Weights of a small GPT-style language model, trained from scratch on English Wikipedia.
Architecture: learned positions, biases.
Each number is 500 + 25 x the weight over the matrix's rms, rounded and kept within 0 to 999. Layers, rows and columns count from 0. Numbers have three digits each.

# q: layer 6 attention query, 960x640, rms 0.021, rows 207-244, columns 0-79
# k: layer 6 attention key, 960x640, rms 0.021, rows 207-244, columns 0-79
q207:497507533483478467458502498536478483489512481514511472461498504514512475477523499509542513520515446481493509503521490465492487523536487534476484520517499531498504489489514541512514491451501507536500503503500493482478474511518479510487494514
k207:518506547468509526492509509526498516509510529489498488505525504485511497492504506489529493506484471487516515493488491465475502455509506530497466491519509528476521490507479510497499502512491469491513494499501525469479533521452510503506506516
q208:508523496457522513487496510482485491478502487511488504524506549461517492530516475506506472530486471480478451499499507514515480461532498493510530492451504498502466506519499494518505472473499479530480486506500478514489486474530494476485484539
k208:518503464477515475526490508467495479516468498524461483540490487489518492519549484471488482517508451501462503524491506513513505463554555506528519502492502449554507530518534516503491476514499504480493464503506498519491497480519487511489504489
q209:475522515513484463503523492493476471510496537489472498504500533468536492517512486496509492503502449497513506477514490502519508514528504530489469502514494475507498499494519519468520513505492539518494505504493506522500468511502471476489479503
k209:482502466487499488499477498526515489535534561487475482486496503458499500498537507467486504486489473498515524497524504458477516501489520512510520480515517464465519493489516521514489531491492513504506502500496503502510496529488471499503498521
q210:511511521485451490474502494506484477467498518493514511460517486501481469482525484484535545532515463485525523496515490511460509494526499517510492512540491489479519486509481519497508497439490510497510496510477494479491500503490459491506487523
k210:500485520489471505471482520501489493504482564528488507487500504496518521478515494482520534494477505484514515493504511500511495465493468525488484501527513526500535508489494515496537483526492503487531527521482504477491500486497486493528467497
q211:502508512509472490484523446505467446493502471481493478502502485510502504541516501519518478516517456483533513470509468490494475513521530504503448500555509508516514476465540508509510495476491506491499482527475515483500509497501493480465514481
k211:480515486506442478481503460513489528520532541489494507499510521493497468535526521478538514503476490527508499495496509508507497558493471507492477536524478513485477466508512526496509490467490534527488508483503490489476458535499484485477484508
q212:505508501457532452532510485500513452475471494502525484487486531456482520473510475483492505491537493492503485497503517504503526494500505501506522551506500506491489479504503505491541485451499483533487504508523495451506469514522470504480512501
k212:518486510497515497484489509492541462499502534529492509476504497488489506468502517490495486510495474478468510465520512484492533452523497481535503481524520529487506527520518497503530516488470473500537495505493500475511505513486519498501518479
q213:501491499499466481533530498492480492473507453510529509498508523457482518483479531495480483486508522513527484502517515486501534506501495506494512524505495464508522497499513491499510540458521526513491530476530516513499482471468524496496506500
k213:498508503498519491510531519485501510512489510501496494505512524521499503495475520491478499520497490511486538485503517488494503462533473492521484492475479535496486479508513506483543498489521492524489470478522494512486500464525506501521506478
q214:519483520548489481458516486539481489527513482498546453466484512503512495513484491518545519509469521483503540465514474471488495495496481474506497482536481540515509515495496526468492480496529527496493507534459510511512485487505510512537521479
k214:463479516538487496469500479512481495518495485502499496496490507513500484513469461549511498477483526486520476521489504528511498528488512512488511497540488488504521481459491526499475487507511524495484512528513482498526486481528508492525474455
q215:506510513468508518516471495502490497463489521496530530467532543521487495496502531537493509519501533505472455508479527517467494510543483496488492498486497469521470526528490503485506490471494520519506486525493488472476494476506466546471489513
k215:515491525514523498507506497503489512507511484497523500488488512548531478481455509497486490503477496497438533497488528520488471453518493474520482483538502533484490508475473504495509434545491506490494463522548484525492506436491489506498513491
q216:501520490477502527513492492479445488500490465505481477503467503499506519544509522493469508490501482483507489506481463480497484486514506487502466469472487509542503479493482511496486536486504475512512460497516539548512507509461499496494492485
k216:524505492501468479526496466507472497482514463459503491502517485525498492518504482494485516508516503520493480505501474495505507553509505477496487485499495484506507455511505531514468501499491497513457468498525510531481477465509513530473484513
q217:504523519517493533453477520528486522516520517522491495498487490512501458524509521499474512477509515516513502472482492476527471517502505548484466489510526547483517500510471500464468513556487514512521474474503477508495514487506486527492442460
k217:485532527524482517509488514529520517496510457488493479479495473495483467513496451516477531477517536504495481496501505501496503511481527509505469501485516505498520471498510495500462460500490496493494506506504504506522487521513521534476476508
q218:519529461503506522477479475493444457535492519484470491523464536480530530535502479540531534496525444439504503455464463523524469492493510509498521458509523523449497464473502562459503497480525475527526492472532515476497476495496483474507477471
k218:521488442494493526478435497475469497479520452501504490547537497467485516518523454482522535493525483489504469508495488493515498495447530535487503519496525511505529456500479515491484526497474509515527476516507495487491484543525470500487495519
q219:526502472487508553484512515510487506523516516495476477512508493519499456511532497507486486498487527514486521484467517497483472479487473534490499496516492505499472514532483504508459471541511513492528495493508481479475497501499501498530496473
k219:515485510465525558498479528498502458458509426501488514522502488507518501501500476530499505478508552517490487518488476473495477475475487504519497484508544488503527470494512482520438507541493486483489478536515522499514483520502526522497521512
q220:503518492482469477501525488498508472464512500483503486471501503506507523456479496484510478500530494511522465503511479497463500487482500494482486499497485512504508465480492508524524485479516499519496505491507507473470510535535494477491497502
k220:494510524479510512538504524477502489502489584505491520465509517500532518484471527496507483526472490495496508494530501507498499455487502480516505484520478509458508528504475505474539490511527477492531481502496492486490511470508513516546471492
q221:492481525512505519475519524517506527496515509535545499491494516517506478518485529482502478498460523518530509512490487468487513515486504489491481499512509503546525515506479479487487476479508499463509499486465494497484528526500547481530502475
k221:471496534466489480486546489507503515524520481482525514491501504506514476550476529496518509507505526504543511526490500523472505542455486504517488510537491502514511473523485504487505492476500499492474491491491496515514490499515538494495515484
q222:516509496532555493501528511483467512509524449510475516535520492478487491471503454494496510502540510523545500491487535470484503491465516524497519501517515519541510520496501490499502531510484491520493463457508494511501514500532474498495447488
k222:510491477542515484506502477503491515508517527471488500502522487497524482505520453485495493494489477468555502528506517483512492497457522512515495521485519520519479533466522487491491510483523501512479497500493511505496506497527531479497496519
q223:493492499500463489481512501528500513507526532472516497489522494521490476525529491469502490500491505483495532495459485478478478507497532502544482480512507508476514467470485514528499457537482512470506523513485453511509497526502462509514482500
k223:459490523506461512494504496538505509486531519492485490483515486472504466487538490508489527487497538518535536494457514519512478539496505531505469489498508483520495453489498488511466467516503508522483516500503504488503473537506473493497486531
q224:480516532506462494474512491506452484483519501483483461486509484492513505500507453515450532537517502514504505468489490528475501539502504523480505513539461457483505520519501523473517483452459509496496503524507493527482486547490469493531538511
k224:467509551502501514471483490505478516521485496500505463512485478511514560455500491480474543499520542479504485520476541485483493478495474521496500479529486530475520505489502522441500508466510502494499475516509488530519499495518480489510497476
q225:500472485508498503497514525518510498532468538478467485540510529504519504494497496470534525468492497505509510497494487509508480501452504478506492497518534522481500480482514514501498495547518513484506523483504531511510497525521483503486481483
k225:512524483527502503492499521509495521525518511508468455517497529481505491510478500508475472493507539491528500527517492492554495553443523538486518532490526490476504458498476508501512503518505496500506513505488483496525488536500489493501500514
q226:490522524469512498464512486472503477480503543570489520527499517506545509525518516484494466522492467491485496472497508515519485510535511513490503488475506489545461527490507510537515482492490488509496497528471474485465505474489513527501484525
k226:533499487481512506489503509505530496458531494537506516530513522495501480491523520511526491501521471552485479513451516517518470503515472489520507480507498513538502514541540510550479487494482530476501498495531515518473474522494503522449516506
q227:473499480531491520507482507511499487548493481476495501499500488502525514506503511484478500468494492508500517494462470505495489508494538495518428482520514530459491490495501507497485504567503519496519494494503482507506510514502491497475476501
k227:481503512551511528501509495527490464494497508517462483469522505478502470521490510516491513460515551540510453513495493484543473524471531494473480503480525488484470484491476453525482497501472539503489522484498491505508493508499456526507508502
q228:502492491497528524487490499518478491547488504508480532542500512511507521502491501484442468480511517563495506497464488546497475485468492477476509491457528515518492473495508480522506491519503500458528486488529480496503546476488509512536462496
k228:483484473496538539524499475516471520477512452516513494505510517503527538497492512502495524481539509499495493511521483470486516481481522463484483496474517484511458461492483448520484490509493503535495482499500497514499514492515505573483520484
q229:473518527522495470514536508495509485497486523500535481496512491501522501469512493486538471503507500527526505502522477495489468520492480448513491530508493531502508463499504501548524496483489468463513496530495508452509513512512505484487510485
k229:500547502488500472510509497511534483507504552476512524484498549511504503490529531478498477488483499509508502482480522507480481510516456496484505496499487541499481490512507485534557506490504486502521498500487503460501495517510485485515500492
q230:518462496492507508487459509531508501524499543491509517506471484538508521506475537495522511514472535498460508538505510501495496532480491484482502477516496504476478504509502524483483487512511496487530494498513478491514500495492497495530528516
k230:496465517496494520477505520488497518470473447508464498483500471517506519501500527515511511505509526506461508533503519530534509479514499482474492502495509493498519471520467553503469490518495507501500501519502479499483499473492499500494501514
q231:498517469458499510470508539516488501506469539521456511524503510501500468493517523491491460506479492495473496538440518529514508479505479527531513512484527499487498496511527478500504474492541507512508502504547467488506539483526489499496487505
k231:529505511452535509479553521482469485451462458504486462519497532505513495510521512521471504505517517516453561512497513479532476496517490520508479552435509523507534484512521506513510485542511495484542487490494517476499496540477501515456532512
q232:473512519487481542492500538462514495488538517520498494522538466533498472511513507486524491477484526487525512519487511514482468510490497502491480490515498512514535471499469454485480488536490529534492494507458491524487532505507518521512524484
k232:493521510482454516493513493494492498498533485486519492531531450489501478511504521501510523499504553527529501509481515518538487532450496500482485496544537481536513490507488480492485450475525508476485491486494470511519495484534471502510489493
q233:504522508512527471519485468502521506511547486538518525484494468509473483468548480500479519525514461497515484506509507454497458474507474514497511500489504526488480559526494480488529480483480499556513500499495457479462490492497494495479505513
k233:511514484475519567489456485512522531493557476487533532497547492480464507505510474522490467507460492470557500485502518497462472469520495499492498487487512532501497524474515468509437515495507509517499527522512468492478490507498477448538470507
q234:474466478524506498500538529507511508504511461504532517521488504491485496473489491506516506515457513513481510561538524508477541500462459467502531509477498518542472502548512457499498463500497514471480517518520510498503491507496530468522544504
k234:486454516491513495527503501461469496507488482499512508490464531512550494492489532537502493512443483490506473487556495520498496501526504459476478474485503505489480534508474474508503484521521520482478501483476504460511502487477565498506531479
q235:502508466462489467515520507518522501473448500531533540529526519496466506518458512490477481492509511505479471519478500494528493510498497494500520524478488477509533501505527489521521511522521507520493543483515496476514516479500520516508476517
k235:529512523491484471528535499492524487485474487505511521495511499519484512490473536515509486459492508510476536494477481504482460492544471463524482475476473517487485509530502505510522497508512507511516500476510481503485477460512503506510537492
q236:490504462525515487472501519501493529527503487501511520495512488463490485459522532488488485484483484520481497494484482482483517479467535512508453517524520548493493536547473483470476492506504539482489490494525482512483516497503526471511473520
k236:451519527503523504490521502498492484490534493495503493488506506464508527503497494560484492480495544515508495486505485493541466508472528502494481527462501522511454472523553467482481500487509513499495537480497497487474517478523474522469486488
q237:527484543496469464521522489483476516504505540517503507484524491448492519496460516488492505486473523521525480482502486506486515475489525503539483486485497474490499483491505477529503526504496521504473490496490491514491502495514511485514484505
k237:504491485505504485536550521541490487531490572523521501518526517472510508472483511463494500500474490527530505525483510513516479537483512483533535490489495526484530494514503488517504485521525521479508486463502522502524504497496524469498513474
q238:495518501506495466503528462507476474468497496526512479495485479491493531530511512491499488517521482509510506478515488495501469500556531499481483513510487480511500500481514519502516496466490474507502491531504487505500494518502495484473497524
k238:509504487482489455515516486526485526498533552501505511487515487503509471502538541477528494503508468496500511457481506498492492514531473461526491510514492520476479497525518525514543496489496501512508478498500493505494474497468472478465466502
q239:494523476517496524516504485495477507479476500493505505499480526526520504523503525497485504480493512496489492505492493518510498506485521479501470478494521508496512469483472509520481520520538514469517473518510511520535512494484517535519488487
k239:514499493527467501488507481501480507462496460493493507491495502535487489522508517521515503495521512514490449497493500530504516548489509507479486529484504476528495472533472512533518488490497516511504478519509500497506458530497488552457496516
q240:501494500488488481477520514537505527513504522544494473502487514529480507532484510462512499495482489509480495532492453484490489518517520508504476520493507515509512460481515496489521487492458472478490535513495514488478485515507507481504510486
k240:487494526473505473534506477531487481494502554505476479487485519546490503515525541475519514480494503521492539478513465481488503529491487477490459502503494483495501469568492512496539482481471540510487483489512509493518493542475531520509487516
q241:518488493516486544502489489489498516504488491481499498497506465512482477528498507506449515472503544509464513506458494470504489514492495521488489458516485526491509504503468515502463489552495524479518496502511498553510523492513495515492485481
k241:493478497537483532481484483472482500484503426492512506514516471512491494492466456517480505494514529503472480520535491505485480509495511529503480492506505470529505480478451507475468507489490517519443493514520493495519503458514526519480499505
q242:526482517503534511494482498510524527500525495508501499488474521515464497496523504504536523521461517477483466529512489472515506511484483506479442535510535518532475546512477503480486500519461523487500510515475502497476478508494485463489516487
k242:520473446484506529479493486563511524520520527531487535504485516479500522516523505516519483502515517489489497485498492518489500516472523489497484500491512483491492480493480508506477503500456517503483528484490516504460500508485492490503475503
q243:509527508507514492492506502491497510502462506510482488534484543473512514506538455529490475511448462506519506525495486505512488468536529492502510525476522532480468522490513478480528502460508513519483485511515458463502524475537526516523479501
k243:481495480506502485513490505503507517468489508522461495514519548499504495495555477514489476486507467510490514502491481474475513524496529471487517521456510505526513491519527460479529504493503528483516470510531495482490514547496513527449483510
q244:497481516496494497480522489523498495523545486516521488490495483513484481501550487489522515472470492509457492507528487497480483519510478453496509522514491511562490497488496503507502478482480495483499532525496507508495491511510509482464521505
k244:514486494476513482505484499504474494482515486495498522523481483494509498519553496486512494501484491507464506500522508524483483503519510485519486508481532505530473506562492493526492504488492483486499492506483514492491505510468492484492516485